Weights of a small transformer language model.
Size: 7 heads of 128, vocabulary 50257, 143M parameters.
Each number is 500 + 40 x the weight over the matrix's rms, rounded and kept within 0 to 999. Layers, rows and columns count from 0. Numbers have three digits each.

# layer 7 attention query, 896x896, rms 0.0174, rows 300-362, columns 784-895
469524501538451480473513504473431488548499538444469465543506493580519529552585468471477464542476511504488448534560442505435492540505517467524464521516501497513460481542472545567447505518505544436525534487464438481518532508490513486502492521504535496557538509530499496512463513490507441525598508568517466495514476552513401479589490492493
487454424509561529454467471456547495485461574476475507545461524484487565515495479505484550472496479493518504508518466501574528538545465419500521485504487498474443473469525417507479502490539510513524536408548485519478498451519528453485479531529520475460558578543488464522508455480506445534454538477454445430461483472423509541547571419515
518457525494593476499476529548451512491510549494497497504480516502500450481521557414515496506593519528513518534548479509515491455503465522553520479566467528504482548488486449505453494516500466469550462456466432462485517453571457512515477474521542504526533502480502548517517503464487492486443488493575450539493523465461456520527478548500
487503490474488445533520479465534438516555505509583518510517482492517475520522560465480485472509535503482486451526495454528491524443505584454488514549468507503452565488503503467441503446573488554531502564474500533508448506435537533500463491471470551500476514464530526518528479544451496478514409578543504446563491507534527512453472530500
490496464521507517525505466441467471554573518456481493473506529579445492490506479534566522487526502497486529587431514536471488585510489464474600526403555476525496531463452528520507558525505525520550471477430465461426511521445515603467535506509489492474389497495435479545511574507490519513543499402473483524487453472496499455505532520511
481442495535519511479484457494527532477553406509523523573487469555515494514440563546548479543501477517514467537571511545596569493511496549512488491464486531513560529512554475514427509440500531549497480535458487464476463510443540441549506500482539488523499456485528553522463477533574514503469569475457574488502441443532561475488425494545
507493558471518536499508465435468436550472493474448484498513501465507543545491498524478487541476495478510502524532493474482448516567421528527518530549543497448499444498478459497462515479519495455517495518489479484486486566424452458441470532521473504540511496472561480461486496505495511455531516426574450534477466447525548495496535484463
469487470466418490492553473469534556399507474509483520448504497451478539470406554442539520476522500472505464416570541489479475492490504495473462549393480523502466431503476493482445469518490522513536501535504451498430481454537508490485453527488479516517498477512540518493499528506499522525523481516427480449527500523499482612477492528519
460518541497521506484471450503478496511498444548498507480400545493506444482443544527485504473530460518466543526455500551520477580504510508471484489600518521488491526460512447482487483477538488547488484508481502474501458509510448542504489480482481479458485487546487499555449503505486473512522478529524505596557468557481469517505509469479
528530456475492506497519483589496505500458496456519503522477498533541500553527560389518468462498530470506512490543481484523509566474422446560514499534519451496425470482462518535543568535441568539472447532455455529476508431535440499484486504529506499564515435461393495519530503471438503496500540508570476483515446506510526521448500473492
509453552451534591524484470464446490566417527524438517422477507496492529476468541557454472491504498464533450401554510518580478518489547460485517486524449491496524429555516545512521521557532466545475527473506466504519572509519460525505437553471486446516511560492489519472563508513373505421499535511484521485555569525480472490467501425496
545517484482484465437491460500457461519537494583473469505515503517487497467491493523478503494495496498456498469483485545468510528512503425514510560503465468507489559498427516490509484520543521499466476512518535434494482499487537467511457475512551520487451500525514472505496531454518577574481510530534487527469527460535410546532540508524
465501465513500583484523532503483460508514497478471429554494448521490492482534507554570521533522577504510545492594473518449506480443508431508507477539475446375493515435498477484541538530468550535509463490463537552480470501559559533563590443502525554495561463441535523515508483513541477486506457504484511500486490533493503484481490609463
454507432543505557470435497572451487442548510533529497515476476542499473546403581597512472518522504515453476571528567462503531556512530479468516543428499508496497570529486524503433520466478471443473506535582543511511437471473506496503484539537524447499508460591527476535450515493520537462466526456514453456562499512521532519498557483436
517513546562495491496455547467476488450447527513518462516478486528479531494469483451480497533505485438483544484445464541535410575514445482492523467571482483483526518437469479497520494526524533483446439534535484500523477486488473470522516560481535531584439479528540508442561494534514506529525489479435544475509558488500552495480461467462
511400485480454528539517505507534516505501470516450524516492506561514459522452473443441531511534480546535500524510472489486481500461429530520511557472505524500490495471504502473427486512470509512456521459548543539446469520523497462479478519534525514532485494564491523484475505508557540523507473559546535559483511524522532489553499472510
499533505537431532525435494542482440438494452507541487517493471580500503527503496480457491502546488508469512483481462535489438484540502453537521536511543471508536515508530482484422495523484509482525498498495472514557505470411596429532570487526529454477523497450513539572561496492429520541405552499496577503489544592511493556460476559574
490522556547487467475525551514507486443476502482544520469520527529494507547530475480502477509516529494548552542536519553537517521522476482487504499474463506527505472525486531458535492543486511512514499448502483511540479479539504483502497483587448448471515558491479517464504598476458479500532490479513456502510485475556389469532507541564
495508516504505494458530569575499512472492491515523473416449521453470589511431546461452476471527486469489515499490457522506512551495518525513550515462537516496570503491496450562430465564464460450489487555506471440496496491523489478513546485473507462498498549529518464539597511495530473511548480438461491512459488519497492514525482478507
440454505512543506471502459493495489492463483487469495471525469480503476481508543454526503469532440542497479503501517523539488541467508487483523535467484503479493476493464482433488502536543480558532515482426509499511464477508515499482513501489527553532516468482511506499466514459506520503488487537493495502509491508519620498518544463468
520523527539525478505447490537473475507475530471531536499486496523472465523484570527475488484551488470445472527477521469474504479457530464468516565491506518524523507450525520536521494496474491530469465485528442469516518469478556451445480472452460551435478465478470475496489521495492540437465474477543502514513481495519457506485461546513
446425505450502497503476486499456451488527487537499453455479544484437456477499477481527489523521533540501448537506454512529534544500438476515523487410532477555526495471498514442488557411480483462564503404510535486432566491440466501505489506490508532550538542485439507519479478508500478517474506460530519528449506539517486488519486503505
447478563461506481536503511467473472511493500529461489520538485455484473507545535504515565534501537506517482531489523510478454477470533537519451515509530485508485480468527538529477483504568435458527493451490472594525519462539514454498487479539528485536505532518529466465573472486477487498498509546412470470456549465413474560523510418523
555472498552536502509442523528463479474438498568475465526528513487470460462513563467519561438496560481468478489501547461396506489518454515403518566499481482485553529531515537420526521469506505503462558529483503519534526476471494473460506560525496507515504478549503453541522535507499507508490447495508508485502504486494495559426505439441
501542539465476517452449481493488449531545522533512565492472515503499532543547507537479477495467509552471530554455521544535477480572489491578485516469502555525497492482539517501474526505461510524519544486567555496459479468488483508450484486455473494485508486412513544440517442436555510515472518577585425473465542515478480552503489519523
506443519572452489532462448482485465510426514478503482468540498482485554507437524490516547532521564519506569527463512464523604499515424502530485500507516473475530520477455541528488514534518422525491540522455511506469443479477528473512472548480524505528523495505502457516462522441510520503496437486495489544504469451485500581523429467493
520440532535531549466470481518503521429533478489479520468468501571523497489470534513455484504511496459482516523545532570500484502503507437452504518562511500551465486523478464534549520546523420534527499483480500457550490504545420487509518482583477493530481515476526544477445535510486490523478488547463453498498455557510587448525476477594
523530489440595515477487542565467492476526539570434576498460521520494505490525480434533552529493534503468516528518487491549478492482478520534438506506470484531515508489477486500508495502517480492557572511522451480509424479500522467465522529505479521514527496493459464507554485510503516502430510452465544553500507515518578463483441532560
499527483457501529470494471570519517513506491457482516445522482500465542502480466469529489374520464499524491560483584525503496479547454493490500506583527456526529513353517516491480495528542492495505545439524489448484444489517476485524529510460502526457527526505492448519563518571496510575571537473511532428511455546493543538474496551457
465508508561501530513505436543495517542471569497549498527530450445461535499505510499559468501517452482553533510497536487511542536516458505514475501527504470544479516517476502500523540489470425554488450406525479550541490507449501480450498477486528513531476483531502495506575539560509478544481512540524476571514481491513518505512538516514
537492484529469535502481532459493525536519502485467543506463499524507519497520510483521490476498472512457482510524540516488460509497538469479469519461457476468453521515534498443552501531529524460532443458492527498546510527529486528519499436477516506484529484510513498539524470437469472476534448505446518477509594547526411486540498460464
505509528498469489465540533473528514508502500498520424505436502527503518507456515438571485491514464591432464489504543544544488502519405504499479475483569543530541438483492465592515471522507466510518504548493483508535507506562511495442528510527493499361440538525502488513534502504518517536513487510483427525445506457445502520512542481461
541562490585532562499526446432524445450472493501543429556480453501499550460544550485529579466466532555463478542550485466506538456540538478485501513488444496450452489545534489491460482461536443500438474540507456504477560456483505492463496536485465578515473555516474534456513491455525459464565475502551551488581504461537543464468492543524
501496509501511457492494461558497485520469507469524481463520526524489515538484532466513482485505533488475485464531491512490501504522457485492510484517482518526582551479525510557526471537514553481431496535506508452500469487473484479446546525468540465485457538485514549557501495555524491506534531475518486472488459529440556485554533555532
547532503466559519532538462487505508502476540508479505508508452512468511490478497426447566430469460475463493604433529533547450600590481551514484495562496564526472481518477535526511501471473476472571460433502451507503460441530496444515462484510446483497503477556495536570522536468571584558600419474524469500514440475468577496426492536523
543543541534567586466468423505506409497507513520570423479547564527451585486478432562530461483444525514489491541537486487522502539502458503464550456563494474479539489439484472535566466431478454449510521500569527508501480481551506503492543480512485457527512521497513447529487518539453516498479494521524437598468464528474499444457588507425
511429524541477437508531540497456480479480451484501511505485513571514466454510480560508494447519492467499462486486522576472572575518551520474535499399552512526474472391484458436465416494541527442495529452467488531483519502506465489498508497519444464537536494462521484467522526468498518563473471500516500518527484507467464524485530517476
435503533503509555465504542522460476509489550495573506510491487501516436544494492548545539438582528491429535491533508487493505582465467498471521487434541510580449579507532501526501518565544479532432493482523460497511517438485469448477463476467478540480432462427456476538577530462524459520519471490535514519512521445443543539525528508410
513431550513517468513525488509466555539480523454462513459501507516516568506437554462479535491459535535569446518495541499495520504506571525516467481449545500549455507468565527518473522468486480494478506478491498503467542557485539503494545476529458513499488514480502475556484517481523518560550485526505503496541554458465481510478501552434
546485535448493528488505487496450484479470504536514517490524457589513551441473521488481493448537495489516486565449496460502495461501447540474462474499518475478441554477496472567473508487497455546467494507544495534437526507501521429555450478448510622476556483472464553496500501412599521474457512539455486503490534467541477477482454549475
508448476509522444442460515504496554551499480472476461552490541482511492496524504500518480469491475492506545529528491500493429481471550472496533578471505498489556524514485528492459499444497495522459464493479484541471487517503517480498520449496484440554485524544484484498524531529467506483488522506520462559462533502474482458498509489438
446492517491546489543533495478464454499495495488516550524499403447533491503532522575514482569455416431538497501503530466485466511513450498530433492476530443491504538509542515484536558512517478473525452503485469519510459560465505467467524532500523521511547496536490521489438517454461510467526477512449579471450500445461496529527458515571
523513536536528458451476428539535473416520522454526522533492480492452515530508507552505432494516421568481432484462477480540498495529409506466394502529507521576494462557505518485481498530525498520501456503551482502594594496579500498542485562519497540527493504538460505566536467471543518507528538435503578492506447484541454554443527522442
424461503442450534454583498474504500491446535529483467523514494564557521468565446540549457513591462512548493470538536475519581502533529429465438528482483551545512533499484598559498509547503451504495556495535539498528555527526501501453456490487519454506526530519583482485442455478511509488529514523502433475519407430428468500490561411463
486508485498515477521494526539539552500505538527468484490504553494494448521477535557481467543525558480461478504477504404587483494456443430500495482551499530558454504489493465470466562498501507587543532466404464478540482508570500484478462529447432469541477412472525464483497456449490490517488499483497490527587483480449415491513484572508
497471499460504496528537428502532472520506477448490553532488419533505509467517507513512563563549513511472510536446489480493536572524541522497490553515483510510551500515493526539514482523529503503494509505408506551568462473496514446466604438456514521546481526503573420507494536497491453484456448513478494539493417553543534458493412541416
416495526507473477472450484511507458444512448504460557478504540465573506454475449532544507639491496491523537501513520479463515539489552590476501505485495509543573508504462508548518480489533534446516472511544536522512513538546458508509468456526529520481430481429427466532461472522447542511443553511483539561541472494489532457496506487470
597510429488562473527565504494506517507546527554499472473489487461549521512501449504442466466551596503483473448547511483515525518561464503490507519525549473465518501476476514504548501475533504587454504469464529446529457464502493498580530455535452461473479524392529493551546543573549493459447525547480521477527458520549596468544490511421
503544545565480497499510500519482482489522504502482509517474503511454489476477459533518464465497564570469495476443532488517488486444476462546494523537464474444533504582508431498538521512533503491496481545552499467480518464549489572517529434446513506516542532424518606485520451550502536466509484543487469494473492506488475494470490460545
489574466513498469500445495474476487514510460512541515500482463470570469526507505536507441524467534483474575431520544484478573515481496516531459509447427500473513518484477459586494474469493539472473499467450564510459523505480562499510493524433507518511410531461585514467430473485471586480546455560533494491443525539464521462489503435494
492444455470479456463476488444519540458517495495438486533481549495469527522503486495534520518565541594448511555480543532508489511510551497508455509520516560517447514539495516501540512437485480541596466510474478526562487444487500474459485527501493538506524506511499467478462569437542518516473418466503504514532503449575457552549490437495
494534508479444500493524471569473549530511513491469451470497506484485541568502537496501424478556470467533465528579492502477435518473450525465519483410523523466508500460480496459415570498514510525454540504509518483479446517569477531480506519516520488484505509525526545474439433471483457490546519493504497477439529516547384459445535538529
504518566523465522542474519496526466481489484541544489499501570525498481525468483514473528480525518524491504598492497516465541480393475470488433540482502508543373427576440487530485501490564554435530526483431560482486549453447455528443506604535465486546539542533474510506501528455446551509443457464523526485506475515528468463519544405486
490449536524494518443463492512547470541455478506469435536490453502521536482473514497473538504549498554471479513522525562508407503526489530462570515501505494506498534507504511470525478492474494530520464523509474454517473431464497542575551558522520436533507538472531524462513513458467522570476466550545540532530532484464511492494486543498
482551451450518467536443562494557475498457464497475544531512455492563520512485535495468477531522480527512526461505503485479441480495530482526490553574493530468516485513507481428545476494486541490518519507458556494487522454536446463528498505459480473489501556515516507571519477559530560496464500552602514479543514549550624535504481459566
499517458552545447530528575469511507454516531459486504567471544448511444616506494520546463484525479479505492495498450496429470493495551411556500489453436541600468445497539483449526563495496509481499483382497531504508521559512505471502476505595474489509496487547458531494503462418471479483546483432558526440528506485469494508528513487458
452438516512524525484505503551485506492532532521452549458461511559508492572503512554506449480490585505452449476536513545503477558474497415485474516507488493506448507529484460459483494462496475504529433489507525487512448473515454508453570479456545477497507458469528542452478524477489535493404471447555505542489490530509490530544540575539
529488474543521488419498524510531495444493579455467476558519470487562515523502539490450501508514438494509495454482560479439499390440508515533477529583483498552502496483523504465473442529463483460497492567508542456520510470488517522493537486496570518527503489420505482491510493544441471491471464530546495419541450568499404497517493453489
557504515494498470513494507478471520556553451527506431570465524520469509540524470521562502445506521502516479538525510516522529499585460541539527489489534465459565514496552481482509527507495488524451534477481576563475484460560478458500456500515437448485514488434435506544511477574471493501484454519531507504467587524445511503465434444464
559515539571480483518519580483467518517513495492426528537473425488503461482440480446517493527506556496447471484531516477472549484522487497522504555409520480561492475523537538516454549502531513526479495472537515521508480481484518457481482460504533484550501524470441530507435448510506460537518530463439498434465468529462511509530475520549
515505496499496506574546526538427514482540433495503481453446548544459445487536470536452462487461491491421470493526510486539468490443525517570453567406495536503430501486514521536492528498462470569521485564568545503473472530529581488509477555443456460453471483487542479511530529461497581509473515520504498485490530499598428494573429492500
530589490560520519508512434531491541532466483501530460493502480473466562521414485518511481524446550513524492485466517492526475470573506510475475529513466555451563530547487475530552509486500538501466497489529568532506439490477476526509537491540558480507499538560468434513579451541469531552567497514473497450530452531470556561438573475499
458526519413512467534493528560510442564544488502498515495541476453521501544480523467478523532478515436489463467504491506471474460490543462572506517560466491484514505544485540499479468496527441485534460486531552462457550522500521506551494546543492543481537431523469521482507520488487432509503509472503497524519474515549526437496619496491
# layer 7 attention key, 896x896, rms 0.0174, rows 300-361, columns 784-895
436555511485466546511490476561548478460448598528534529487588559485588519465526531499464450492514462518483530510482497496473523524489582548495535476491499518520510488565497508584543483510504509488472456500450492512434519507497482546462497545531548562489582515526499463486496509577468477570474496475542533525505498532479550508445518560532
549489484440517474472520544519499460544536473487450462545480451437476445491530567496511472508481539538516424445524495490510532566465479584494460542424480525431441457479443481518506475489495449470479520492460523477499512528486513481497498504493523515574477502473501484469499467528508515524494579482485512480517513505440484492471484438472
505528485468483467484490475496466519523557504551485535466472460483427529525487463473553522525525511429514528462524525499588489526512460571439504474453485501477461553504511536458498545525520500535489553577490459446426464503530520493486552476428493508503563481423521508501476514538462481546433507492454457479509503550444535484436502568452
448509461495476485455440487443526528475467496515554480518441529544498512511544527479554503479471557540557515502511496522484489419480489497457500470472514484495544544490476579484536543451494545475452482502485542467530476467498472467546528554478503510511540503532489491468530479528466476531513533477545460534415470504447518487486496528444
459529516466494490493505447486427495495507516570501507592467493549555513496533510531525491510534553491442478499580478498466534486499454487510469523540584476480461501547580503523496484533515552507533466390484464554442433546467510555512492512479481575475522502503523524478502462524557471479499493519540476536513511522549609455489582518565
561512523499500499504494465542491506452462479485465572522538504534510467469460528532432464477529468567533533511501571524528544576471523511528578469487468495452541538499466519516477524561546484583471521496513496509444493478492524489580564536432525460495451462492481463556478543474450495460445556433540534502524493522488526554534504471513
487552521590493503486502438435459452475486520483498462518429464476426496505505452407491519499481462451520481541550510475489413473562466496507444512512526541479540484561505540488470491512493469479521491520510539480482543534482488523533411473514465526519519466421468572500509475533541509460523533503531527516420456445462489510396525521461
489437476480469461489478475480454499451483461475492509554527503489517490474499517553461467491563487472505537497490538487482486526484521510462497545499546537468559509517523460439504505463469499453514518579513490449500486568489580457511503460472512492484517560510470521530481554541459534489480531443518491500580479497543538585485471485552
538515506428539458541506444520512474506516477502515437485411529527471507494450515592506530443448539464501442504469522482488467570558506504451452525421552507517495558520504494451526530527407511485529495511507526518498487559562475501481523580477534490523442473489540498485455485447437548508509510484523427484546482524412547493478539527485
503462489420498499493522496453495466498475517462497506490503537505479462532508501574566495542485483474475513533520510430503525518476464492538433536443490529593473486491528463459501495485479507488487511441473511491482504488556553498502543479464482546485500490474520487443573485481463522496412464511535386452524472513549525486509532540472
487479517447532473552514573474468495507526497475431482446384525426477519502504479509535525493487487574433486519495443540524498513528485489568520500549508462504521480462484502509509463489537467520509514528425519458498499506441448459428508507470459464509547525438519442542480519408539523535493466498477471520547540531503437532525564542573
521463474466544543508493511511428491500513513498488521525546510509499493506536468454442510518549422487453513494502491508452524463518511527469494528439498534511514473541494501507541465538550494516529457519545529512439514512506486495526428502523477501460480503447363495487509580461541494529550457520542494517488482545501506488518516493490
547503477480564511481535500495443522494442554505445525459481576469532469514542522404465461517486526447478565516472477450550512471561469443583486500510439457534504504468440459490488498537507481505456463572464601494443497576556525430502494555543440459534511514496535453417497557483554531509511491531499543522516481508437483437447467492531
550501482489512528538465402514486466509489523518505467490463495423460588435462517556468463499540515519539487503543502590498547469458518540546510537526485420528540550534521456514455518470470528507502512468469556519529447506506519566566506546567500418530482440507503485538507435464510485510498465504521449470489491408500516464510438555504
483552497511404525530606488508464524492429478440475463462495428505505485510505493480480528471552485580488554520470546513516496432532422521438530479493456547529533592480477525445546479498512504470545548540520498536481509500585501491514483558501481512494510458475489503518515496465518475475535512467499496511532523511514501517544506467510
448520473481487478478420449488499438514539478449442509498519486523521449543546515521485523473508424545543503538501552468431509544450487539557476500471481555494505513537503522517539510496528511604543464512383489515478527469461443469528452443467580520470533474526463504505498496567485541535460553437557493499565573494505484484473509514511
502505557516476525538471535523512456479524444507535417522504523528431520467493516584538461544486473518500512492489464583522531486476501429534503531538498435463547515501480460546518538507449535534482509502459500533531434494507511552547502507504569422461519526524490552467509477500557436525495507501502538474541501501489481487454479561469
428533448479517499502494499501466442540526509562553480520479465491446468510503464522585434558530525475538440468481531503445465550539464477450500525508498481485546503501523470448533551518522506500458507473501505446479522490522517504524467420476462524488529530509514497485502551528475527467511558537591522425402539502532527460572519504525
462537463443452497493527471546497522543554496499523450507463453478405498470503529508531477485517505483513531471520487500501504497515495525460489472538434452524472524525544483469434477527441528536545496557556531496477473516499566510505499477518490528425537538400497478486499465512569469475542527510504506464542552467477465526507480435510
498528555477524466479506510459529467504532525458446510483472530501551457481457494470524515495461516530474483545436569528510575519537516486501539511429453515612510509532478468477523461467536500621502497483472475508465482476520477520519563487502448456465481456420537522524545497493532512500489485517477499514514536515494519487485520448509
442507575462480520526491464485464513500563478502530557497538492565438522522529505424522507468466438488489505486490455541549522455514545476484530436439552464464496478563495490461491509501522565553513461507512500519505454537483545557578480457463545464518532469467544508524547556495459424475493493502463505463505424540486509492444455513519
495520557486538506446500578564445493483459503496506566582495482548561460509479522475457515492466540501548441489494494490531507489515559535497483477525532479499516524510454478446493494505483433546448506455443506464527524531459494507516458525514558527508545521524490502483494499529481480526624481559486504451483569497558542523500471514498
525515489515521510506482529490398525509495533538482445462422459483521498434501498495485549475488511550569501411572488508486400490553518535458417473474445478468540463472525524489467505527557450460509539539439500474472537563499556535456523448520533528526464548530463495531575513553506486595488511546518471424438551468499479518423475515488
560497503544485500545513473506495539557502451471481468478471472516502477456486524512483483458512471482522525458506527516527500549474482511508484510491516538484482506534552465439476500524478528517535556545478500519539433490486454547542513491501544518483503519525536430507470529550542428460476411470542520493515503505473517530526457490437
413508450481531559435531512488480506511483423487470498521498513536494499544551488479508421539517592529511472516568497541464514465541499490473454563542510538494455425499505468544506497492487499427469459510510501456480519499496542568472492521448514443514520504478481521513487459511452452516522569491476404505507428506468480516467481460457
496490534539461481534493471458487471538506425420492498452509508472542499456435529464460494452580478514481539510484504508482548483478453530443530427525447500508534489543505570486434459504524455508475461570508511454491471530541516519478473590545482491473431552453450533460468489528542538482463467514568540469528541533512479472465488457475
535493485477556480466524466456488409454579501449548485477425475503464554537540477547547491520491423517533532457434520447458518496464519504538433472450524490546493503511455517458495540449494469510466473521544513468571497545577463549519516453487505440492522484484502554518482525515519544545504525497578522492510532524495607538528542465586
518522487555507466493462493563535509518535542452533530491482526483534525493548554485497517463550503533429485499526463470460458455506533511498484489417507498567469452520545426555438501477456469536504519574469408458539474541499490512518522523564479466517485534456442491455497487546489440499475479526425532537503519494486418518502485460488
498498452480492528525526464491484563525474536467538505496488533508491481556520474562540481492430504529451553462516509424554476487490471492459477518459559507464477484505535469471529514554432506452525494511508465526539423505537508487487558506457559530479548473456485558496438485506570526510551471485405535524452422520531469456573497567553
504520512569421491507450454539529474524517469442508461531441537475464463501549466563537405516506517431484498552526540455462507502527462500504472472511574498547484520541494463496473515494536511619497471546434443498547486482523476550505469467481485535538466498486471415529454594506494496503494501572531487487463561497592447471508508560499
482532572458484486503467454501455501494509479449500546489483465456570490460533523478425537474489489423488467531510474548437569470513467479535508512535521494493521494463486577475537493505507525491455444548543469517448566551483438497497554526493547461506514507526416485467514498526501578491425488517492489485534468494498537459452446465482
505517487449421502502514483463529482536568446507499482513487484428422461463488494558529493482522507537533458471525556482469513485450510462490456542442597486500463445513481465547567490533470515450529432478523476505471530499505565450537507502500501478504448502532515583454429465465496473507497516523475496517505502503437567524530551439539
451561563542516632475478451485480511463480510534490495458549442501552506461537501535459504485525544547508449526452505528525557552523494453531569514509472480561502495518487445512522509473499445471487516561488496493449472483579467463525457490568513487548513488529422487468479555469485523470484518461434523446490576511476459476489419509571
490491527545460525547430497479508505504541533516469487517470476491488453529495524518466505535492468477460439501520479475464484492436545413554534493472522547462448502523542483584460422472495516495526481452491519515486476496476504486509506461467513494459532449467502506550494467426497490475510487530558520469487547484521482537528574529522
490450451513483561463527484547523463507472498532523518546583516510457475488494521522500571485473479549451559479546481503488522471498476506571496538477427481492507454495483529533469482452542522449500434534512523490543499530554498464459506475522461553517515533486552474477541526493501449452535524535512491477473510532566644467509486528491
535529479512515457486449459470478505570560480463521446510514487471467543534511438504523476541429498529504450458453495508463542483508463509557500526551520493537473489473473527512483456542500484433483501469449507542518455529532490540519541549491451491541512444513461545472517505424499556472460441501469496526542461418508522532538508489504
478528548500457553496456489512538489529496525478463547532585500527492479526508494521504485476509612470463525472531499496443511482537527598475536547533477469455514433472484540512481475530544519484505519514388504500432488517488497517555498469499553523505520498462511503491479537534474489511521395503587494521501511501521604508505539535522
470512504512467518526470481555509517473521442420529449512435473476490476481487525506507507494535509503406515485518490486452572482509483510532509492559494506550490572555463542573440491530508537495450448518498525414527536521500498467488554497547549597542498493471438533472509544507549490473477481508512503526457422493532477482423532564472
512536475531547501533511531541535521515488443540517587522456538471429483492517511487496501523575496440529494503530483442473490482502443507461466498426456578515527517468503473484531499513489482447488503468523466511447467508517518519464466474449487560508464495494489488466499496518441516512493499510488545494528510513504491513469531540496
504531478526506510458527501501493466417500477512518469531489473547473496456429442513544461466519436528469470550433502509509528498547564460503447511512538476457496466506494461471530473499549492507540493507583523495488531518487471469512465485508445517492491439515456583543474502445554514471566516506494457513536504541506483508396577613616
533495503489500448520459473469503543510499547505456516522516505504509465536510430509519567494535564501507509507479503532564435496464536458449509495424484478564495476463537462518478492482531500506545556430505487529562457493497449492543529490402550496487554508510505499451458526478478482552497501497476521569479482550499483455532513544457
489485517544449471476563506461509490473463514525479518514495554557519483465474516508495492504510508492549477473424501464546491477511530529512463527488471506472454475496545531518498502546533458560471574519488501463455534531459506495503486462587527498493495474522506483490535518535461446464460518494538609503493516485513454504484518464548
487552488482525518566516510534540503540536473517435484547583438476499493509521578537537473488485477519455458474472451446446516420560546597431511496450526529531501542503501453512476480551498559490554466464540512493403463486493501477464501469480505448459455476528589548482442476511494466462454483494538484537530519521490531562488472524461
528489525545512497465434401490533482542541553488501515445477489460489526452532464501501517534463439540516447504530472530537504513486570496504531462511525435568521443503495501521497506466565489540516501489529569524548590504515502499445490515516453557500522543536508457533486487491457516569456550509484544471509553510527449525402479508452
491504468447504500424538496488498489569503564536469488447422505455488560556489509525536513565516520447522468444575487518502586466454523449471432434443535519455549438442483534505521507571499481548516396497522527402497486494528549532506500439537509545506469494416531491575426531525499482507491538497472543428480524480509509499503509471573
557528454550494500499542515542483447485477518501528410516497518505514516523568530537510474465540524512487534450434497533436488472584485535463526523479454506523435484514470544517493514517497473522512540480437549520492494505573471513505573513494554490508504491527497514475461581497543509493500543476531478537488518518515483508503475505454
460460495482521531458518428444542422551482445503525521457462484464538507538495540403462487450539496474494522519524507536485490536506461549531503529557469496485419486446453485507452493526558534510579501518513557514494547425516529526486483516482474480515462436496498480520527509474524517558435512480507490543507472538520444464577509457517
546490519491526504520523491489525435535548411519544418430429468462504490490512532503490508475578504581491527551527522502485493524475504503423513588485523487464495512478487491569473529513508463580479504477508520543447465429499455492521546452454470485500492486513487481569492537461539504429503565573521488506443465526446422479499544490559
511555466512552533484482477459517526494540471496467515492470483497548496536554541516541506508510458480526427507447565487496477469523507508460558487487504522517544485448454489516528507475518462472537480518488539476478491489541392518449500542561471481447504463475550537539560492459497554527506507511490546559484547497515434527511565474539
525490535449506488538492533513489439465536466485556537512487482503546488515421502528475508459553538492459459503461483507489444497530465461536488501544463532568503522535505531573484457485545496565495468533454528511508511555485509524395489537515475510506499468458557474485474516492503471552448470480528528490494479460485486503535533489561
476471469498531526547477490549512461465387492631526546497524446505527526506499517492559525489532550498447534508440496551502476509540520557429523508486467494543518484499450494465526509458444505486554445534504542507468545556544519515459486417564491547505451481531447441529528483493521449519576518471522476526478541553518556511465449531485
464502486505494496490485488508441457466502537475478523504520507507513494515534542469532458469555501527473594515484519497524552482492450520528490451471503498551460540473484455583552597542528484533552468475499496519487516531519517452489476547446500485486519501510510545483468515478477503469495491452435513501512563435480399583514427493502
496576491538538432522420554520450483476529514558574582500467528518479473457521487488517557441482553466553532570503574561428515512520494464489496431572484465531486479502481431540485523488448540482519491530383505527495480426505513484553534468494450516492495535537504557515494510502484455449441430492501504500496514451468578501499503484480
432498518488496532548466507473526490541497484489480536513451506527500485511460482467533429445486524555480468467500487499516568490457461458552552479541481452482501511505505526488489528514507499503481573430500432483492545476457507568556535473480490532522491458466482486483450494474495455530553470520538547513495500506483545480490471549526
485490466541510408515504394467537497567527457431511461517538507598494550518539530492494516520456472467495483550451513491496532525480519548462549515511526496507530471505471483483562515483496465510545577432520504497557502565496512538500488512513513473478542546528522494388540479502522493490447490530515512526523546536463587524486469518434
504549428491547500517533534578524503463486450489493518485470502503428584503498524534517532517503511456493433462504438475550497504506548526521514498520452499477479518524472507542483490481442457459503516471506530498517504513547519520543446418442495541455507435528559523496479472496495485500485529461514459444476441476490441484498527538507
493444498546529476447456566484466546553557528481479553505434509555497501546453502527546491528475528488457393484556516519493540498475515531462510545505532469498527483499441492524507478465474398471491504453495549462562483535481566542537589519532500413530554474465508510426582448552490499488492530448489510454486477484478508541480471536449
462525474494513468480444511504511462521514426470554472494428472506525548553542534484493398503557483464479516500495460599509477543545459500506406485498506494539511523483476442462444483458459491583512526519476533515545507484436386482447568458448476489476491500484464477534508490485491470496516457546489492556507466525481494526512482390564
508483489533549441499469513511433468515502526523521508497491472533456501503560520458500553545510566529458522445509523461537470489537464487517517482522483524491540477478500471479535551515478515462491476501524574455494432464466539579559516436517549481401521468526516473488497434476489511464517558531511541479519498472446521487443506455497
480536538570460514507517447506471477454493570528520530497473457532500503507563492468515546507524505512532511508495500564564487536487454498494468439488469564526554523509505503484488485493514505507488501537484431509525567441477530490484490512500513494448481454509479544515513509447541492496550545470589512417519484471509489461523484461460
461560523504564557487519498435510491521469439553506532495493530545473427510503568553557489429593529477546497487572511512535453483455503495485504533515442471511473452528513489480494538541486503504561490526488587503518548491491558504456479481494532504496468489513529465514521485470448533518498448491470470503531456515545549579513489466481
499508532455511541460546516505515486536562454478499522467456469500475498524558492549529481527545593504535500504605493504546503482465549469503559534492536542510486516528501489462471438525461432541528537488461496497510546484461472540478551475551496479461487510531457504526480445505536525454503472510504459483543598459481551470506470391409